Weights of a small GPT-style language model, trained from scratch on English Wikipedia: vocabulary 15278, 1097M tokens.
Each number is 128 + 24 x the weight over the matrix's rms, rounded and kept within 0 to 255. Layers, rows and columns count from 0. Numbers have three digits each.

# o: layer 9 attention output (transposed), 512x512, rms 0.133, rows 16-34,144-161,272-289,399-417, columns 320-383
# v: layer 9 attention value, 128x512, rms 0.176, rows 16-34, columns 320-383
o399:130127091174125089140108108152167131149111155133163108148138129154097151152090126116123147058179111119104100111103134125091165100130137092108161172176111138137110111143100106137108114110094061
v16:134111122164153097114129105099150083105123101093126130147130133132139147111102202085179098057116106137149154104132126149135090125114112143137143135134156087156117133109140151164105143152138160
o16:123171133150151095110152117128165104113103132072116132153121152107153107168132155095138160073133130162084127118151129125123134137130121112146104121064146166148146108105135097155132107127179115
o144:102137084128094125128136125123121149117166114148143169122122125128122120154118093117169118136115161136110115126101103111103134125134150095147137128140122124117129129119122167117109108070132146
o272:169119140104136153136108154148110157106147136092145129139115096114122160060129160143133103161138158114134121100137124128132120043126147152135125121090152130097099168159115163117147122133120158
o400:120130138146145140136146179089138098102086139136080173156115147130153139162081155129126161099137157152119144140151152145096168141089117154132144150116109115149076151141121132189125116133131123
v17:119129110143158147175162154128156128167132164111113145135175082095103130110107133125154144108105150133094130100075111122141132142109115124122160086127178115093155163096082152125141115117119148
o17:119144121161124164129126137160094136134143175131116150155153095130102123103149094145091113139130109129106154123117082106142120146133132182114137097094158157145124157121104071097142109148124143
o145:138113121099129125134150140109146128117145128068100177137067105093128144120095070126118116126114155142082117124088118118151135169143169122134144145116134127109154150129110129153131100127175131
o273:100133113128173127064154117132158126124140111106099095140110105148109134174144165128157172163080158150093176122137155117108090133095095156111097111155176082123165067169150203175111145157133136
o401:117123135153125140129153114132137121164127150114118145107161059180113129136153147163139150112137123145148088086102130138136146145142145159147115121141115130081181128102088133113172100133123170
v18:125136138090135106136134119111116147097151105118150141153100140117136117181107148123149105117068157138147118108130096110167107165089127157133131121087156155152121130155187130126120131122088158
o18:144126123121121097106149124154147126111145126115177119126096127108118129113142098137167146121096123142158175138131119111126113147151120143124113118117113141121139141140147098137127109095085142
o146:145133132115174096134076143110121121165160134158137117108133141095119119115121125081113143154121143101163135108113105122124127097165106119127113094117116162180157145116119157130102138137126129
o274:165153164125100126147112142125096136109083167100108156110144117149135110218116202132144130072154160127127109139134154142127106168097147095106138126193088144092125133132149146120130145232146122
o402:117101132129120128143126122127159145122117183130153126130082155119106127148078110152179104139059106127131106141143131119157150156154123105116121121103146119103122157144162095091132145110109148
v19:116088104124133133157113157116113098157147085177125141167142111107151140120090112113102106141100094110132109089161113156125120123150072154113130169140137159156119119166151102142134099122106127
o19:115115141148171163158131141119088085089166142161102159154112117110096098136141099133090121153114085126146087162158094156144134140160122153081155159162120153125094122144122135123142156135124165
o147:116126123146143123181131113096153129101138132115141136117118153109154136132121130103152117170146158119114150152099142133150170135135131138128087119124140147132135110075104136148099112094154101
o275:127127138104075099120132117148109137157117069143113128116149136132164138158138109167136139089163125160134110101117154155143118129096104186140100155084130079133134140125138147180121112132130132
o403:140147123130162106126117113145150103108124097120094176137146104088109136150117107150135116144091090126121121152128125167153128141162124157153145164136136123172104075165129122151105123135146146
v20:116134130152088105126175049128153115167108106138157109134099161117145163151117122121089118139115138122157099096110081114096098099155090115165165113107132116190165101145146102143154075100118073
o20:102149127154148116140196103112124131188120118137142127112126144114106125155130143098127138120095123100161084103111122127122163097132138136127156099063118107097144103122151130138153101093076091
o148:105106098104100071151137152152103114146085106154169113113134128082121122082143148160090072157073138145111112139091104104154194114162101133131145112122158107138150094124127109120083108124166120
o276:160165110103149116107104116120130136119163095161147156153112058213116148163150122131103122113153133098102144136070115120106145111099126079139085110151141162086138141111123124186100160093095134
o404:113126094136116118178178103131090109163121126166156122121116204110141160151113106129140120118110120110105126082134137121136126110173126149117127131088114133114145131141096140140113121107164115
v21:129085088101131113156123145168160083110133137154131109170110148121118182147151119175094165144115128144148133099134113142129080114124089145131116130123121142148129123158118140135154137151093123
o21:114125115130118116117123179130176095106126120149172154140136164140111112108127104137073085130164126137149089102139127121133128128151139107144129137144130157200063125168108180114134124161087091
o149:135165136139116110123120132153121099113116102138112143102149150121147099106152125158132123117094072143141141118112104097113123116108103124107159134106125077113126135121106116102121103149155128
o277:107121123129130171142175159124183096139115153139123131138130124110087147165114144144097152130104159076122149126158126150172142116115135152148108108139095105120158123170152109134112126122128144
o405:154099111081137102109120121118131145100136142084143081164093149100121121155118143143131133141148142132118129094124089126096134138178105154105143141137177104129116130120135143122139097136128130
v22:137145166161095128150129055136140110093123131156134117163122155105112152132138120140139055143148130121144093122163138143123169109066126135131107081160149146133175096157100109138145095134106140
o22:111135112120117109105135150132108156140132150149121101149121113135105143149135136139107110163156132130128102116158146154133149140076121113078124107135104135118147161128094120167144103135149106
o150:136137168119128124136080158134104137105119122134110070144146128182112078139139112122094121124130121153099150129159124180097160157089130098134094139127142107113115145132134120155176140158129090
o278:114183148148098112158107084102129103126125149131105131121116101101136157121129152140109135133136149157154148121110123131168141134126107139115146159139129132141144128133153150104135092130090107
o406:135103127105126159127135107147151119089100112141118095090139146179157159117135134117129123156150142124129085145132131107120136118075154098168133096134137121142139096159103130143109134095142121
v23:175139108129106129100079119139165185139104152107142096122156125130111131165153104097119147119145086137138149178133143128131138117125091074176139137143146102140098158138127127126111137193150123
o23:216156134109155151065129097127145115133115158119139115121149134148097155145119101123122113140185115145146110089132155127132106120103127140105150120098089128099107121156148135136131110140172137
o151:155127139142108159094129130118098122130094132131083122133125170109177135084136151116098113102144164138143117126152142120106081133168144107099122106058097136112135103146105140120146146121132104
o279:142173135164135091166145125108150141163180105087156168156105114123170140102169117139158128127103109102129135109091126171117143179110135126180157138091186101118099141135106140151110132167112145
o407:108129122099100145108099137101126134130142086130106104131158144117084107105145116126120111119107121135153136116125164139148108101124074135145130096130128132133134159116151154104117141112176115
v24:111104114140113080125153097132160131142122115142159128103141131125161094143093110125101128118119094097125099088166083122103147131049098125121109135122149125155110151141100155120093142155136145
o24:101133139077102064147105071127153154128131126161138122093136140186120126123137129123065144159120125153103111134087096127098107122063114115157079152133087086107124137113092137070114111170118134
o152:132120130129127116148106138149142123124118137146165160139108126101138106131121120111112141146127105143137130089145108122115097145158139147125135130096116138120160106080133104098090179100117129
o280:108131122095114158142133188143110113166132115098097153169156096111146122147100141128132132105154139065129105150154123182145164105139118160141117137162166203154147156128132148141122116136167150
o408:104103101101111117126123099132127151162121129151112123079117160139129123116110131139135134139105097100115143143130098114130112122092113082123159117097102145109121117122131127092130115138167119
v25:168112154131151135147137117103123156103171127114165147138126098146143125152133121143152157134128151132149119123102102156057135060127135130161139107135093156124090103124161098107140130118099138
o25:136102127148116112143149125109129143079152139097116100133109141136132096124179095128126126142086124160139126166089127121102171135156138173152165120126112150104115098114139142109130121120139094
o153:093122133101148113072139105105132132141087130091119179133138119080083129147112108129132148129102130102125142146110116142197113142098122088139088111116108108145151132130156123093104143118135149
o281:171132111132137113156084148164114125119130130132156110112141127147117132095114124132106169141171126106132162151157166077050124069163149108129090079149126122125146099171117136107125115102154134
o409:096106137083105148119131102126114156109091129106119136116104157100138131134149113135165136166127163146115142135127131092087145138154128162162148123127114136132125124131156137093123095133147148
v26:123151147142152161126115134121155144110109113085152124099146169130110130122141118042152149131129114133141111095171133127063095104180135155116130094159115105193170103143127119092091135127146133
o26:110127128096165143128103108090134112128127170119094135103155141132084143126103126055151135108151104108085071100157135085111128120140141133110155115118105136161170125149131115119084164115109167
o154:154119111140156122140128108135159124127104100112192130128122146109041128135126137112094089090156139093130141134117115138123112138121112086103129161153181126124188098119129143139137158128125109
o282:124114126143109113084163119152151172156140164128206121097119118119153139091174134152131132156140140136155137132141106144107131136128103122156137104150121091126112164106155095122129116073181135
o410:105100128162108132111081091151134146117120196137121117095148114119119145129127126141171166123120120080108093144180157088117139131176163117096117124120105136106128104131120123126111125109100129
v27:150125155132092110130120140125155155111104144111119117106129125157116133136101124133125093141136161131176119126108123124127120117077094116110109134164109094134159114140143152114115180116163156
o27:130150126129102128116057152115130151123132080154123110122116087154091123119132140134144119164131135145114108121135170119131134116108136157093136134129127113068154138102150154127064130113115124
o155:116143106136123135141121130140067128138102149089126151106131123153160170167105144135142132109167089121109097131140143117116103130067131158106137123121112110164143107179141143139119138150101118
o283:130120129112095134067149153129126142108128118122158127142122134103117112106128112127117115043104151061138173095121065098090111105127137110133127164112107091141133114107162117118166161099126112
o411:130107151165118140119117112107184123127095091114094143110132104120153142081119124139142131178144142119104130138122120135180117120130130092151122134127068117078158096139119109121089091074082106
v28:095122139107120118127143133130145176135108142073187114104123130130142125132118114120096129068134124132096116140173125107151098148184085113106133110164121086165130126137107128136083116148110107
o28:108153172091107194151132136101121148140088133132109098129143110091169136126112103074096121106136158119124127098139146137147117131129138128097129088085108143134129140142122123150093131133122111
o156:151147124116136099132113117145106122137139130110162127179115194075134148124117166094153169118103167125122127105170146121137109100159120139109155141083127160176113157087113157111120104109166146
o284:135149145110133170126196127140145119127167163121152163098185146151150139107101073155093121135162130162079136124136108148173131141111144093134094138107121115076122139158158103139143112140117166
o412:119129103125116172140114129120106119138122117147094107141127091109151108103089133148106132130161145114142090103090104150138125095138105130119124122094135098117138151146116125133159139121110113
v29:156157111104081125110156123171155105175136152190144116125099136126141150153110124133119163057114129160111144135144148103113157159132210153187112109145150121134128155128123109111146105132116170
o29:118137096122099138086130138148096119169117111138128112144098091102157105145101119128113170128112099118145151159112117117129170119118141109161129124142117101108088142120104123128152104098150140
o157:157121133132118110145177135110113170133147140125137125132132166114139131150140130150128121127147134134153152111110161134124137116134159140144103113088113125129138117089167104120130152135124088
o285:105115129141134137103142134124105076139134139127154118108114126144144107109168129137150134100140099130138122095159117141130114111129163137127111112159180118152121126127123138125123127142076118
o413:089156096147125086129124133132119120168148094128131126151145132104142168143136124128060116110107115114133113125079122143087148115162154129135154171106106148148122145126111151134117103130143135
v30:109158150097127169087134105147147143132110109086114124117093134136168115082136155151139128144097123144135139120125105129138108130114120121106121163114119109118093136104170127147137127101084098
o30:111126120148117161082143113138100128111143179126118122156074146104170111110124145140127158140103121148139125141107153122136124110127108109126108131164156142127110128136147133105179143127106140
o158:115090095121125139110122095144123156144103109090179141148101172112064118125122123158167158090098121141157137102137098076165090135132131114096116180162160115166171112146143182137123157126133104
o286:109141126100166108138106140145127156179108107100162166073138091117159127154166192133126125152130133115082139161098120134111107155105147119136109087128133151123178098049113099126138103123104129
o414:084138110160137158119116151107121134110105149154113092152104141091145110100127155136115167124076172119088121138099108104117104148168133131130126132146148129109129141121164102127156118115101086
v31:118155147154157106137124114143152150143141110130151132120126170096102157124189103124116145072135107116099129167111084068151116118152123119122119123116103180148144115152098136109147137108103081
o31:086112155131185137121125139138097170127115135142173136139148144124109134131118157090133111119112134110093169171159123091134164100134149082143141120112111143128131109171133171136107130112124136
o159:142071101129136131155154155155131130141092100121097116125118152064120156130144165130105128137118162094146085103166155107141134138107090120115129110132133128130139135107132125133104157134118104
o287:101159155161116137152138153147125148127173104144115124170083109137126152109117139130109156088151107156103142157107178093153178142178132127133100118149137188116163102157136123144186125056156116
o415:147130135166181141114082152153116134111125102110145179155141137120087143145167120080092119107105108070101115165166089116131144132154121077133119105107123126110126087126141144094100183138129146
v32:155111106139107148133156100155091123173128143161143069155156093085145149113157102114096098127122077149141111174133129144057150081139150115083144109103094109137157151148118128154122070166121118
o32:124115133157141147144082130127110135145109130151109122103119149170146150127109102139104141140170095113138108132137125110075131096147111126153122124140121099085149094139084141149095072161146124
o160:153156093143159128123185130121101108153123125099102125139108147125151135109114127111145148123116159079140143118127105111159125126112140113139118134120142147149150122132157083143127124143167104
o288:127127160089135097094117126179141064157142139154166175120157071117134071106164142133147121101078101151079126148156134162068094129120109139147112133136079118164120163145138108175144167103103120
o416:134142163115116166108156122160168130154145149114115155128105164083119135145146118133185131093153116158098085112130122121126123073154160129093154116105127135128148134085128094129176131118125103
v33:137133179151150083166140159113147131110127089125110137133115113145122106140134167143106110153142113098101136113117141149140128139102096138097127112102139152115169120127114132123096143162106100
o33:165157110123129118134151122106077148165176140128140103125117088159155101169155131094114147117097133104093132085114154125132120132136113147101126150116168137149133138119112171101148079151113099
o161:137157129120152076083140112098135086160173152109071149129087111106135088129109129102150127125100158140168096164132090078130139108124116109128115119146116154116131105147131145097088127122154109
o289:113094143141143137080124131187096193102107119153103153156130134108139145135152099123094088062163078157126144151117192136131139100107122127151121137109089139138127139120162103134118144164136125
o417:121115156141086084106165103148126157123179132127099134132125102127111131145153172149134125117092129124114104082099101136136111139142107145105097143147128124136138122123085123119130115122130147
v34:137117150167096104142132126118165150157153153135145152081083128125173144089151098154149126107135136125136130130116093104131095127119110147127136093150140127142101118166144067165126129160148144
o34:110148145152116125150140123120142105119126126082117127108122135126127095118127094155135144127123090119065163141106084161133123133146104148145130125138112139141108107160153103153116102116123158